config.toml
n_layer = 8
d_model = 160
n_head = 5
n_kv_head = 1
head_dim = 32
d_mlp = 448
vocab_size = 1024
activation = "swiglu"
norm = "rmsnorm"
norm_place = "pre"
norm_eps = 1e-06
positions = "rope"
rope_base = 10000.0
rope_fraction = 1.0
qk_norm = true
attn_scale = 0.177
bias = "none"
tie_embeddings = true
parallel_block = false
init = "uniform"
init_std_qkv = 0.0549
init_std_o = 0.0
init_std_up = 0.0549
init_std_down = 0.0
optimizer = "cautious_adamw"
lr = 0.00248
beta1 = 0.9
beta2 = 0.98
weight_decay = 0.035
lr_head = 0.00624
grad_clip = 2.0
warmup_steps = 489
schedule = "wsd"
decay_fraction = 0.694
decay_shape = "linear"
final_lr_fraction = 0.05
batch_tokens = 16384
seq_len = 1024
doc_mask = false
z_loss = 0.0001
train_tokens = 97460000
steps = 5949
dataset = "wikipedia_en"
Each number is 500 + 50 x the weight over its row's rms, rounded and kept within 0 to 999. Layers, rows and columns count from 0. Numbers have three digits each. The size before them is the row's rms in percent of the matrix's.

# layer 2 MLP up, 448x160, rms 0.0975, rows 320-447, columns 64-95
098:474494525448529594439457490419510459503514605532531578497471433506487515540471488523532468487423
100:515530498500456557500582501526527553560439541469458523626593523533567421461464480498465513505583
098:417421575546587593562484565551446578469595541519553483556473473541583422485525487479499478549444
097:360480530487508453496464531460504509534506580515524535394482500517468491482600487500578489525565
101:416547472474522441466500481500536515539546464562600600503498531519498551474523610478394523573480
102:528465444591494583463552532504561528417501468576527484467493506528460524501442541545485517432478
103:479491475540529552566473495564506506488447506547504483382471403543466481496540483444469497470469
090:523593531511459533499544514459454409458504491474495471487439500412469505470409468618519546550528
087:511497518364466452558485628515541572535491528505483538563548496529468531507497549458577444492581
101:469556468484406463578447605510543424472566453517570507368440490444526441520541496466564525497533
097:524532423460501403467544443554523486568572554502466541544462532480492516460530459511588582487432
102:449356430554502387506505458490432476523537572412625455458517437447561498452484513562511530493475
098:499545568565459566480439549442576460503555530430482540504495394561485528473438485425453423542588
108:470444492512505556549511503424451474603435543574487496512562444524516503487592475503553420570551
100:513481482459502509560495417518581475520612467557587471537544564485506613509489492558488527466358
101:510438468520422511533519487510550544536447536503477472525549503565520539551515471490492432456440
099:488573561537420542424425504528557523493458485493501504522447553506483414507466415416561508614515
094:440539510462529532552443609559508441422595439498523601463517530462497457504542574522553449582450
098:511561535493507466509535533509558511607511430434471449502551471479508489558535454466534455492519
102:467491480528452585494552509488483528549594470504533507509503543586486445457472495463611480554477
103:435474407430464547445540546489503412446430403592464579492526486539491468626574550469495490495518
104:526507510463599433497522532466473570524527447533509532517419475529545396466575483545505649509541
095:458413408532520488496422431487450481504427553579538539476553480471496503573541399459464489505455
100:465469409563539589500451453529545616449451546478457458506463472527576542433485501402434517461461
109:538494522557457430640492482486504549480497521577430532517509532500497384552492451496404496492524
105:447612431449456509553563431492480455467617546528486549536534470540586582391524466542506510519495
106:543519449581537447593465526540500533498482469578422463454501498500550492518475516489503396412504
088:480537430459512476531449528530464532463411480551467505515464509496502445476585530527524501398593
102:432513449494415625431483502452557409558473468476479465521619432472410568528478483485451417482448
097:395511559462481539566472459470426548521536609503533564498529489566473429467533506416490468557540
088:465519487438495575557547564503526448477566453481535554481465524573532416462580622501551525541556
105:535471476444481483415538439438506494593464578489448438508532496466511518512635480452495443427511
103:462576516547462542487419585594548370519454554555485540464497530579491546509539460515522446572521
095:463498539468448542578517517515501547468449491442554551489462620528495496423593482480525446502437
093:462556541526511517565510484461537480516508542483451560527547514594554540473404567421549428549516
098:527473372508518448476431446450537536478627568434530509441518516476494497438538427411387571454537
104:527414523537570523576491409527401473493502534572473516450613455494521469526618541582486453536552
097:486485448555580466570518474434543543537516511454472571454445492488522533509456562512473490452452
104:616538627510496476438513556475518482550497438528494547487466465478454591524578515564484457586508
095:600493543540497435623447471508475476520521490534502508542513536413571536386542445571470558477483
102:504448525489539459431483512493539406538541562598512504597441493467515476519468475449491485403524
104:547451500499438569530542449478454527399487445490491460473450476486413438465552454543525416538488
110:517379525484499512460476519514525460402471563501463449422463496538455536538557552473510502485480
103:521489628513481533493520538471503582521451545461551544445566497545484502508470444448544478460514
095:516488511424497588468500486461492463478510426519483473493403469489474461524593538463468391523563
098:508563514605461423475563416550495481532497488467479480582411514463519469453516516520437535554466
103:489561455415522519468491459430510515525477469436532576394516451493530514411527463489550468450476
090:481524465587537449438542517460539502517377517423536462366485589577485525507479508406496450440594
095:498491531488501520454478473459487428485539508614529628529421453460414566500504479454531635491461
102:500551441580557533494496520579539543469525557401527502468487459507466485453529482540546456550472
089:599474398448494477481562531514530483490448536543468476380541506476542590504457497573496523461500
107:594555523541429502522565512557494523487464473488584611540369546410508497573447391498609490485519
100:422507548458493404489523508449537491465442555496458474493580532481422510545516575426508476427474
098:525589473562487478423510492524505435484491472485498550464491593476492545515416619510547479521488
101:508486430500502487546472491468496443553424558540455439467448467508479494439488431467470510506433
109:491411534391489463401528491526579507531428526504493541486498471465467532515522536551576565527552
094:393533430492492477520532502577524454460413467430460415434512529531480408531422551522503401523504
102:534521491580463587533548467509501491535470484398519407515605540488526491482449498487454506468539
098:523509532549527490549500428427514583428540511473489521485455572551557537401505476498442473520565
107:458507518580519449428498498413524577488496540568512537520521450500524460456551557452510507500417
090:450493599356589569466426525419498526510485519481560562533562430452549504544450517528581425573491
110:445515563479573472500457502536503404427469546439587505497457518560594482507455492515481474478499
098:443534524531451544472553525456426513466406419531479492435555544505532437483518657528517509507444
102:489417465492442442517459503491529426501443509382528551492491455564496478496411543392542535477529
101:471599471502478553518502523526570524482453602591547523527575495473524439479447514500538526563499
108:554509562433456451582483480473490563576471419512364498500513488569439604516542587514549457408527
099:463534483479563485545620424455553491511496532564451491469585565559452465487531433532451494472518
095:601530563494538513475473444544424559549523569515601480574577557558545562576488458558523566498520
098:498397470461413499515414554545530454507501452525448501531515439500478518599610469494426474481654
100:484540578594482486531445464463461450561591472518433482432561456394438545551499564605501430481441
102:511614465563481448531609575420443509428525425422519458526490545513536402508492521517425643557622
100:523495483522500458498504507539545598443573589494498592406449491476486485484507452550554505509575
106:536494524520506514579569525463491450477361448492436474437500537477450448469526505477503466415476
101:602553414538517467573555507448459463466461495537458536535447409486388448427421516504485471546507
092:500476509515481555443560476584473468471516524472599551577507531473596386539492456557473532548541
098:499507491491483529532497513489556462493470542608529516452554485415472484506400625470467512554432
100:510458564510518468548473469503430553487523468471503467436577460477425532544498610442466504539408
096:544540514460462466529493469523526511477512445553474536499453490511480532538531560505601530510449
106:449449539447487483523542388557488553572540533461452575490517526447439482628379467528488506414540
089:527559486510504349472545531454462544441594498413517510394410495516410406474449528540473486465545
102:476471479432428474511578449513494524555518390446521524511474445535454510579496451504407527470529
102:457409500502432423535595479444447488494442480447480474465540394498458476504469559484417500472571
105:521628536459504452458583483538503459578523454584553417496519519450444524498549528461467574500499
099:449439639530502481546495446411461549540460578440528500425482416544560470466451406476542473487538
090:435540575521502498485496458554547472448465547464451397452632445429553459547472574617553445549529
109:621596525540466429505485426565512371463471541517533419568550578511498538588546616525608532454545
098:475430506520508477472446517480539455448535498590499450396524565429462534584454466558439550475575
096:512520423526507430600572531478494543556488486425457458579441471497535474474421468449511472486538
101:525466549451469408569435510558507471488481511422528575536486458591503472500496480504451534550521
095:602442536524558443515492446472523440477586530479513569507554518397500500494481433521564550492553
101:496495522517487464434591498453452497494437459487497483529531469523475457442516535472526567557548
104:524518447463599440536483428577465511491515570474487458441520483554430569395507585547453508489425
104:491423494485513459569426468375507520484553452538523469495472520518462456593486517457460499499521
101:530517444454523468470533483502370560399449563461437461451553571543557588507395454505454527465408
103:466513470520487559572434491497495451556521491456451541524462502521480560567367477525510466456569
094:419508503602564536412475499515544544426451511542476511443465507565439552497465365553419442560518
103:425512501471520475506505540555512611415566513462564476435423550558552540446448473537528470458507
099:494488484603462548571530501509565439457451483475402509537499449568446509491487540470564650605524
098:552531539535481429526512521482472520412532546409516566476580549548594356557458506543559564490458
097:388519470458532491491437470516399453518496402480479526563517587457474514541497468530551453503438
099:471496460570417511524497532473491542490515562520557503437488476562541468355507459517508460603476
097:540494491461436477524566451465441611511567514439581503594472591586494463505423510571488450527395
098:527540462395522473457451614429492444540479530495508413450493523535446538475576537578509568473420
099:446487390597461582508567479426486548476519525499480477505398444430598508408460509427453382557456
106:575512509414512552415487460528510411450526578491574474610465470518596473531520463564540403549554
098:511494458518545482544456535515493489490495532488460513497494448505469581529458495451546509410445
096:508521593463382497500446525482487456512455432412486460453523380455382405463503529533465528551511
102:492505434459465601511476402417567522528551493520462477580466459512401486453450483602549490506529
090:551530481483493504568486523510436537437490454554496477501521508567470491533443546456490492437533
100:428516493524586500541571424469425486448431480461405565472366512499508495507434444468511546578481
106:451466490550508502414498589494450525413446488484594525483550523498514483411509575574529502377470
105:452427482485443557534574403537510483504538493547610532550527423529487553559506497504522529548421
097:430431433587495571583525450470456463400481534519456476444537531521595492538489470505499513528496
097:520514481455440506556605491478515521413613557495448522531521561538493497574581534539450454489491
104:564547428548568520488424464555573530454551562563601491453500510502515541417515528499495500479500
097:456553608477460541410427509491571525556494433535551537533511549601455475484431469464420508548462
102:579406379458482581476576426474476481444543493543510411471453490529463566489528473519504413543483
098:461499457486556548557605547517432533472495469461492457495521455514507512545470544571464509535424
105:514582483526457476548554557445374538454493441478509455447513547484519465568533566450371482564537
085:422524531539560503527478538522556445422617526584531553454520543512590518555550516505534422433527
096:510507454555488564474416464506609457532561434510454541490523509509393471542551480449552516470485
102:444544504459580496389416500536432505614457453413449449488542551567475576489458539532428566523548
103:521486543480555499490582446448455529530506477527529539469479498540427426515427462531573446490480
096:528539489477569494531528523612576469484480571521536474485549461538431478392509502478606495475481
105:460476659436495515430496482462514593469541474440540488459464500492485545457485438493508471512581
096:580516480479381407497417555530472542560450540498550500472495483587523462452436430531433442531501
098:505474440503505492573530451560418525584429489405444452520514488402486490579524489470485498427529
094:490459548395436464491492407486528429485517534518410578491467471485536546525538554494571544522512
# layer 2 MLP down (transposed), 448x160, rms 0.0855, rows 320-447, columns 64-95
097:519539382561491463560508543473510526434511441560507461622513479454449588450535436492480590547554
099:584479443538568579494473444513522525445473551532413435524503486517464489482529516603508426609548
096:461479594490467446566424521562425449485527449514581517535412519409487482502507501528524632413568
097:555502476581548519467470436488504542485393475476440483533443447488427540470553491523485536498491
101:492504435519480533499474499510504565464545434530424459511473431415532521452517499459513529535491
102:439534538448568490457436441543496490501533632570506524477575489466536468463559500546412589477609
102:425613488480481443500480497501540513544451567472535459447484427481604504452522523522458511563508
088:546464487410511517463474535527465422581452525452521483481522464562390550511598423432527399536550
084:497492460499574443417536467497524457571495513506557539482629494523390538488499536508476493496451
104:488555538530507466451523480440503509455499501411491482555486504531551477516539523499539489419432
099:499439512483502468478446430493483539535432485448606497571538534504506527561535535467590420482413
104:444511562427530520508385479496548390537507415563429567526523511416447565566501603516556438430508
099:468507562558405530518423471532559472463484557569510482495489486585502503520503583541474414439422
105:439458540536435506517429524523483501507533501552550486535608488546542447460404496493436475612428
099:439523445487418519599483508564453558541537510464454386489606427435457487472529466437446482492513
104:468531484477557555464490422470522459505538442518495464452488483521523426542511483549491491550477
100:513544555509511504549468492542473558500557520519455390424442476471560485498560460536431479586562
098:466529562523453531500436476446486551481433524498512468509509467376525478499579378465417524423523
095:527556445476522477561479531489480501502583586469423456434556495493502548495470648454472420581536
102:464514486507443493490463616457512441551482495479459489479563524559478544527458485552619564590513
105:557487431468434486526524536466463571487391511573504490544498451454480480466531427446469480450485
104:460612405487528523525426531455502526431476472437505561541446421420536469560395484521465423531602
096:497547550541474503476482497513509505444521486506459415416555485588480554468489481459524499547554
099:503507524438480519547487393554473512539481482470581398523541545483467491477543479441562536539578
111:498459505598538498504474528449451430602537500509546497470472545503585468484486579586492493579425
110:521495394502601438498559497460438517480496519530529497450491430433536537564501500534481451452383
105:454513444483564457539503467563555595480424407495491517477383545541518445540354480526463490404431
087:494526567483505489405525471586577421431466525455470433522526528534486491478496475504507557517519
099:430486553434517510514469546560525497547477432595398544493504480522557503465488578499473541402519
100:422477478496528502565508473504534482534530465455452527429491511463436503501379490505493536450504
091:438464459467515482542550484550487571543464478438541469464467547384510527493437488557411518591565
107:512495503527505396604520418500454530455560438548502546504554499539443516369471487526578508461561
103:539494443508479545519453485502396495439548501540544439479554543568546477497472559472545487435540
096:406454467514431428535585447565563398469485555362491561482476481436503460512484483491496483472496
096:568565446409481438477469523429562525465396538529492474543541456592490521554430484480453483524534
101:446526513491453473469539466487502463427542662476479374343482509565569448487583430560434478458474
102:509513443433489452559530522504552486492558495412524576618536521523525467408494495486443600564430
093:567458474468505565448489458568495524397458478607503450585487507499492477508506558507569492443517
107:458459487507527542604510586467566488451492466408471473498424457484529465532556462509465461510577
095:401522489468549511451461458480446501525461599585474405491574532494507464530519498447492551608591
102:373497559510455511510372539505515568491517472489489476447606467372519431479456448590464440510555
105:429481473406497428487513405460512494520566584584449512447520560472456493496463488570422483523501
108:572502503384438500556460443520517532466441531530534510495494527502493463470523554510389543514554
102:486551443491549596587565587504533421401465417490485639494491466457497452433528542463571501536448
093:502505439566453631389561512465460519470558430539480487466482464369513513496471557488465571539510
099:407471509516575466471486531398397458434544536468611499484531426488506478449447562502475480598475
105:547497557549559464478454560501534535457565466587533478601517479402550453503452417536504481422559
090:411597449436489533532512498543559466527478474537518440456517520620519504443483577546525498535557
098:451514534455596482533462562502476578513484492454602483475463461421394558406480447565526513523429
099:523412488567487441499519475487585430518484506462494463478482550499560502536587494456530480560546
093:476439471403506464462582496443552478444624535490515499435514546541583587584480472498418518476449
108:484515424580535418479438462425519447481489463481497450437448426443395518551507510553515520466533
096:517503533477420495547410590449500527556540485517467460522417495513471536412575452570507493538478
094:476456449467416500529503506500534479467553590538571420560490400490598578471597470458520483445536
101:522519570516612574577484534565576489511533482510496565532473469589494389515524496567428414586523
104:500542433458460561423663465540469451535462439532480525520539576545447354492468509532559494497515
096:568549468422495505558517444480598458510423530461517570489457591498562535447491452524428677433431
102:492454591513562500582490527423524475487492529486438539539475500510584551419494654514460537454459
098:442447482474586555465470496454423488513624437516514509476567483453368512534509450499531435498496
103:430501473430506591531615521451517483513448526481527572616478526428477496594502546514557500537477
091:428518441470540440471456480446459496468546549435521518540439494576526631562578474494433449489493
110:508550487463522422542517461499500460461467502461415465523504464448467546545534518415509490446541
100:469542496577446554485457495423497510653445543471500552506567481499480481479491428614460503454483
102:463524487502491513566479536522457527467594473525535474506483441461512522530437528457454525513508
103:499451525469501470523523395559466506500573437506500517482518521592580509518511642551402600486459
107:431458455453469525454545524459522425473476493497502409589592464512465425475581463529483445494476
101:538525501434542452528562482452565563491502490452558523496513532518580529493547477574567501429490
091:515462501458464521544467534503506488488463474496510501569575551507514523469477448524483574525484
099:527416515461554482476499477541542477505473470526462486530445463491586489432476528494509563398453
100:580554504445432509459545509540477605533455523502485588504506578521494374410479481457572475541555
102:448468506403618557492552563529546492547486481431462538552417491500452539420475519555581534504423
102:462536561466525499575538501433514526532492518522509501519524510436532404439501452493476549494534
106:566416468437516496471472509559520403418535589506532517539480589499547552533519456519550514459455
100:508486541487473547444441473505489491524382571597484507437533568424477613589532478554438520545445
093:582476508493545457554478421439464485503581468452529452482441483395553533491499562517474545436497
100:539468553501468539568499502597524463442526560421514466509464536432516561519488556491530558438478
100:505525429560452485518456555567493467507482474542371565591532484517593621507462505617422562486442
097:574545487585408518472569446511495524478473582456526424538576485510511462519492534406428470487496
107:526529495508530479545553485421422428381501513483616572431478569421467471473468504559473491485617
089:455561440542432575499501465514578466516606510601561503482572476496531517509481469487510501569568
104:582546524473474475491519595472553506478422445486501392491560546459476517544440503468588491509463
103:570457576527481495485482517485496558490557441437520531516474549516517572509491450544469523498619
107:543589502522505514473562505509433510496441462574429559415508494532550466518506515532510418499517
099:558548552520513447492527488621541466493565511439479539432504542485492564570443489569548524458482
092:505588476421563521500535523521533534506476531490445502568433477474460479534529415406507539492522
109:458444469497422527576604618451470551465443590457500485520456414538552569560566495509530436521582
098:555496440547495537455459630497462580466516514557527546424514479445457518422463446520497437495530
099:551446465492470489499582455428425442462528525446537419474399394527556520587499500534434532541585
103:525476445524536629455495443485495593468493473543422481443468385569492501585471549442436545489542
096:434529404493512622496481581513621440460566466382500540513572473587479478441441410432445484576552
102:557583500441539485521526479586537614464416446524445557469405513502441514513450623437559440501498
104:559500490555483416458486590532523511477438422461442450519537455416482539541502555576404515542502
105:495461521558412496418453446534459458453567502531561402520568564525576473558506543464533482517540
102:589511559468444538534456517524502630490561522539539416562510524485478529529479510528610568511415
103:574477556446578444541421504502481518579482548506548502533508478496501430424511472522396521438498
096:580423436478400453366557551556471485478505517622528509544456470424556454501540369527476592477506
108:486481579464421409539524506520498530490505536505449573429554480501516430495513464459521473546504
099:476516471507495402491444474504557478504493538514484550521466439532620496460432468419416600413477
097:507562558480480524513432467538562488603588506481530537461474477566402539591496430565409363460498
096:514488534506485425604546459536473535520519472449566460446561481495510459479514525519477601401509
101:502511518514418463452491432494442460596472496509453420529457419511566518620498545499574549501499
098:424488504555477446509444540497449431546373510523500463421495554495541482478528563531508413570509
099:600483523513527496449499461496480507527514531473449507537539438525483430418539480490556481533435
100:468536547497488414484456535542482444511440563504482537622500510471569457436522528559506576470584
106:492467549477468589608534558532509423443512449479556428559496432504414516517514583529437477502487
096:408487518568507508588515563532603469560532532476438506565539519499519502544456461497485529500506
097:455485507401568576517501544518463519460587508517419575486482501541583514522531500517498530552514
100:507532481535424537585541393468484518565493578495493540521488537461476573504524490497481492564440
092:515433544436563472468555468508505522446483523438501445514463485596472536429468520541518454474384
100:554439446530485429504462540568483432562586394527537447506498437467518436462479473439516480405488
105:523482513512499522482419586464545439502450551518502531531573539534404458538419470590481526512581
104:537488552507552445516405561502461554465419524381517445529477486402499515506507444574488472453573
098:403525470472499431536519515564494509599557569480531536507484543488486400472432458484508621433508
096:494541463559504489456507490466466490535472458454490465507513530497352521477466467516506498483530
107:503490510531578579551468520342416421515493572494398476463524407454485441579577508459559401599454
098:528486442486426504499507553541482445507490526539572496460532571481521458584607575488577477593613
102:513550493500456446452459485525418474524443417546534412450552540502416453472473518454554531474491
093:524454609549548590626572463450600464533475538457437436555521578587456500525402609526546565481468
102:546540474560455548490505486531529684525475442513486588416485529447424479501486449422462550497498
091:536527484498547452488467480457438497471537520571547630483516542638470485581466498518494506452409
096:398486504475461475512454625449516426507547483544498467431496582470543513483488548523499421492472
099:487561422563486495519485493473545531488548511624469452415477541479499469457547458503421502394492
103:476561495478582508509449548520502468402520494530497603507504438481383482500478456542478454529485
097:531524490484522461446531440592562434493423620500504455592507570507529539488438546479483553577584
105:459463512545482495566504558468490546457501535489474536509446553509552584451499496506496519460431
093:422536463496526456484539504538535475533432511517562504574529394542535519494469617395572411458473
096:550524479578481588479408519475516537605509547452525494472457525504532588545472322554476514504572
096:559502599545534486443488478538486460524484507551533464517568492417553395508438528499488426492448
# layer 2 MLP gate, 448x160, rms 0.0987, rows 321-447, columns 64-95
104:538432551540459393420518535436536505487530459482506515459514446523465456578445456477407444500518
101:532503480472504520461487485530462477556522503553553508528524526515381473569549531470565474529512
095:604573529502503444547579439499432476449481471481491540466440490570483430488505612561516529528491
107:479478465561570567473569491472474476542523538449472503471447371556523492427412509368486470597463
099:504463417406506485521490539409477513537583558491552533516504414454598445516491573493543557475476
097:487498503545520365445530593446432439521545446504572522502482541404468518651476481459483480488512
091:470560523413437431463509555546464482509464454511533516502444499513618481381560483504436528478494
092:554514517561502524496566464537435510554648521624508534433412440525527445462568383500493497607534
103:462506578521465444515622457451508521533497531548477563543594599515400443517495548505496540469546
099:474607434465447575446501511566507485472487443558474519526413524548457451477532506513557514583464
106:520479404464448416536484574401596453479503494562485512574532456501551526382597442537468481540557
100:508472533545503508420505608526495413476473409415540474496475512488517485479456567511513519492395
104:496568415456375470520521516427551554511539447559458512456500468489468489421571624463458513508444
093:473506446537443446494550459475461530552530548523491505445446481524471523459541470448393397512503
100:498453437417500505535445493471538552481521581448473486490508472523562513489544592481500444506529
101:454545465445478539595460397460377527498487518476562516514484558577478522460493489460421433573530
094:582447628457553448492609427528503486509481471528503485566373525494463467529504489482519450527466
097:414527499555453442488540518504428462458529371433467528531510620483534416561557515511527488557405
097:567426467504473424497471563491439456537510444498457479601534577573516543498444436480495431575468
099:574554473512549604520488443542503494534481478560467531454464444536474511455494441480435480564460
106:528513537441578470507520439508396473475511486595425574480473488488526515505425602504471481486557
100:559473418562454478589611508465425525445526542524589411551508559465532450477541488468487497500541
104:583498476548546504445600570546490404450451536527509463442469632513443419589564460494525427419491
107:542496528430508485445482556552574477512467489515457445501460428476503435477545521515418450511523
099:542509529519513511558583569481488535474539482624507549539547613395471542497532564491516469412474
096:508468471527464464426528461403434495574481384543576549559475441428510500549487468566558479519503
083:418490458422510498516563480487499472486471545540489383462450461567450432511622497476586499466539
099:594478545438490494513510512571577499424478457554495439479338438644518450370497497524515563524521
101:547491443543544448385555513584443466419613474487551531544491417485464534566476456502500456472515
087:499502549481440590509499438456569559444426496489524525447504560554497523594531479553608526507513
104:453610453505582408574474508482542517535416451504509481467456503546533433420500491500454489468569
104:515552572478451391442488492519508498574515555558536546536516488464566632403482443500558546552497
095:474565581447486525561480506455535483431495534503570490427441525433508517442587423501588527520589
090:491501567623533472446540435498432497400540486501477642483469422543517466435506480497347546554518
104:572486448533451492561424465470504563526454392509542472544504476592506545486501455447424440563513
102:512507516513465598464588569518520593460429539426377443506469498504483515558498436493573537523478
096:421509409439522491461475449526516460520525468392543541609446520443486540557430520504497520515486
107:529462499498533507366461501574521500529521502521550419476504441440565490477468581475568562572512
095:542504558457448535528571626455480509566369451487524489553472464491434501491504464546480494559556
101:529532542494455526502563487488477471477439422419442446495499479501471525527557419476382481500608
102:594564429556460556473428533479529532459476446395527605506424502452435501523455495390544483545529
105:477445539490448468493456531515528515490520404540525520551393563466425501490572523512585450450419
106:482500460484462524408570579555522456497539554476458490513517518524506467582563486449443553518593
093:531377469364523504596544549419461492456527454496380425474560440477441484537528573437557487461472
100:547447417565483508537579489497438452423495479513513523502424430513606509487471517477503512487575
105:549505511535526427501511479600497512524540547553479491495534511467464517522466534517448434549451
096:569557408497467512534470451491557402484440481520510506495469456517506463350536528551510527465505
097:423572583483511446399429566466507518507515473509477467495466409502498519418536626456492548525520
097:474530571474549450541518555468419439455497561562444505474491519544465441527536488523512452430426
089:497617484513524471518460510555490516469466563520547484510520499409484555372627577544472501516495
108:553483473506460496446557484479413521483449446411516508395539390471534566495550518564574479443543
099:413435427434584471601582537406468571453612507498542517508507460562461523499488497482458485492514
100:481548545449480434521429473378510523484424545530446478426515516469451530524495438515578589404550
103:420500516491490487452518495519568544491542547437470521475481529544490585390478538459442456559424
106:539555430428499421525577499406408511486505417521440495558510499543500553429469456455447506470497
096:530688593506508464451467418495567473461395521494511517645504540580447454465518535445508499540486
104:590493582553484483456523502449431569507552442470480506538570552506539370462486512479393489504466
104:504616488468457441514420484463521422567578511537609505511525580539479458476456433485539448487483
109:554528528516516413452457512466526562462370507497483480512444545520442482515476530535591455398524
086:461487513436500454446429453594526552480483491506540492514483584578520526474493448516512483500520
105:418486456493550489516497506416405523504541570536426497480421488517447443543479533536494484522473
094:492485427609545374444505536498488569456572490509483572432488578515548450481452532467448489511485
101:580532489556547441473556455461478576416396413453511468550449546485492428477403554387506532477525
098:541596593483470503565492414467497587517447496586603466540392438544506493564423573550496463591503
108:533474510498470449529468531455560552512499511475467493418487505538485539487543465413474529483596
101:485657501454547497488550430472495617559447492500568509535457535497502459487492519501513525504475
100:447481457466612502518465406521496488449490568579447520584516440527499599512604536471532461540531
095:578495405497474375495569454504443504533526456503475434585505560491472506539581493497521470440476
098:528556599556524477453450516491448482520506439548507529414565578485489502575452523539530499519443
107:589462411440469429509567428431502534556514460498475535459454554598414571442541446463493476414449
100:476515507456506452512545548500570477505458432466481448523499518436480519576528509555490457462463
111:571511520570468544541527494453438452454416406362431477495547545407413445503518508512504417480472
103:516536457459409409493487534458468499570496505584482436455452539522416466507498419453528465462474
100:437469582571539488510580495548496575543521498576566450500577587489468367558478546402407491461517
095:487546520481554439505510484570521443527515552640532441478485515469471442564425443516426524502543
101:486534516502577461479524519510468482414429559486486441475467581533456458514491420589529544491533
098:562555465496465544503485554457509440505471502521413580517453454432489504483470480498523465496533
106:378510456434579489560495470488453503476497534560581455497457402532439480572476512451438501504499
093:553510534455419465495561419475539532551454378533533586545473448515379484550466506460556416474556
102:469486427505497436549506449534480463531424426571519536478472467558463421558469540518408510522435
105:488530506458455560623492460458569524463405426506520456441470462552422451430425510590494525456554
104:454498605567432538500492495557462514513360561500504514490508416593472492607430440439491509465584
101:428459450491385505521474459499505521499474525532449535559534493491531468528525490474403562535500
091:532572405459499451479473478496472658486550438405593430566511465488472547532457500465500464467534
108:541501490536399402505502412399433489518557541441553519539447552553469573470460565513487476456451
103:559471517514379485505471405425380511543462490606508589576522468556468523512510588488454531474530
098:492562462479556504451545473465469373497453442570444604519462556601463512428491518408554464533562
098:566449544503497351526602577461427546552548512512536479463488570517446487516508500530546521456411
095:489470468483462462584587403529537552549476523456491463537498396521457440526430513474558458489495
101:394509445403425493603455439463553521491454470495514528450444506486434500514533571527442529505452
105:490429513493531535393482462456492490555540543526559514429470571508557516516505471497414588531603
106:506512513487429536484514616445488551560450508502580556428532463509415472427611522434523500419526
097:528491484554491531532470514540467460477346516488416540451521538520365502431503501489491486526465
106:529432364499484486553490497482500566554456418490485433499490444546468480447465518497411434476364
098:488535540588451536485633552475476494461513425584400511481436467459530420509486483513494484504398
107:482572467554568478536491428544556482515494505514484462453473562493450454559429492509494495480442
092:413447523544603550491450491500503473438572411407531514420482484546532482548528487516506495533481
098:502535464471561469487530486409513535584481505548482596482482414570489575450556574410408569455531
090:527548471460479626478515460468470493554488430532532539554479497489427469554543557522498470520582
100:510372539463490500592564468403564482446570462504465453487468443567410415557456458495413520469549
105:505473471393395487480511452479394517595472455535576465549551506510515452536491533453512513563455
101:444488471555454449590535520544456445572375433518434499439447556551489438418442467473486418559471
101:604585444600515454516535480442477431514462528543495486454478469479497529423384475435508432472520
104:528606550499495467455547470569508470506451524488512473433524604511440499551464537556390547424459
097:525389481545497404421547499550454473525515486490425424478455493445534539465630496399548388512496
092:528450538469545536455517508454550523507489511509467509486513565495489494543461457565527501442501
101:515438526568407514450493510571348469577485451501552555528578497550430451517514423453573442597561
093:504511495515497564456552493513562474494445513574472624552498459528558528491367429463564488516556
103:524557471529480450519479465517497463485568446532481479462462465463472528407436547441460482426501
108:489429441523488434436429541449439494469415376554546607526379517494487523455522562544500506531551
104:499534421549509516476629532502460401601506582525523507481521531477462530513557553406538507418433
098:567463446569554499498562492453474386420543546523519574571490523559474495397471522403500471536473
098:568542597574491511444462519541526449454541509568534357461532500442560510466584545400478444556506
106:599419430483521472590526497469472480434522530458434480556479476476409448548511512525545406441513
098:526537568542498445495511513446576453482496497479449496531519465554459490526500501547408529505550
108:517570521638580491508549488507437593580511571637431574540521471571483549458445491470479384448500
096:445518453468529508503513519560536508496588513561495598543505431476445547525492524517502510554520
101:503453415425405401566462480533500571536506518570477478450494523513516482534549487482429542458540
088:395534503482550514567508477488549472471494516536492492539501433530395553426511445434529517559487
093:501401523542540511549504508512510494561514621373561501499496593467436469531479452506585554438535
095:476507474549492475509507455506444492516432554472488437402503565462486526463488508562492419617557
098:586477369547506532575582489496473490463482513479455495535428434473514567479507528471480488418523
099:498491501568513417483420531514554432457479448585460487471493545530522561489557512487461546446581
103:594509428497444465495510479464462475495575448431531574531572548468525497542454502568507432458470
096:570476572399598507484627480390638476496483502454449521459482480546564496510566558429421543530482
102:454487503506648453533540442436488472583506575504614601477525498472495536448538497447437586553482
097:501490534494483506458592520506553546483504436519366485521602460481525469542504491462539433488444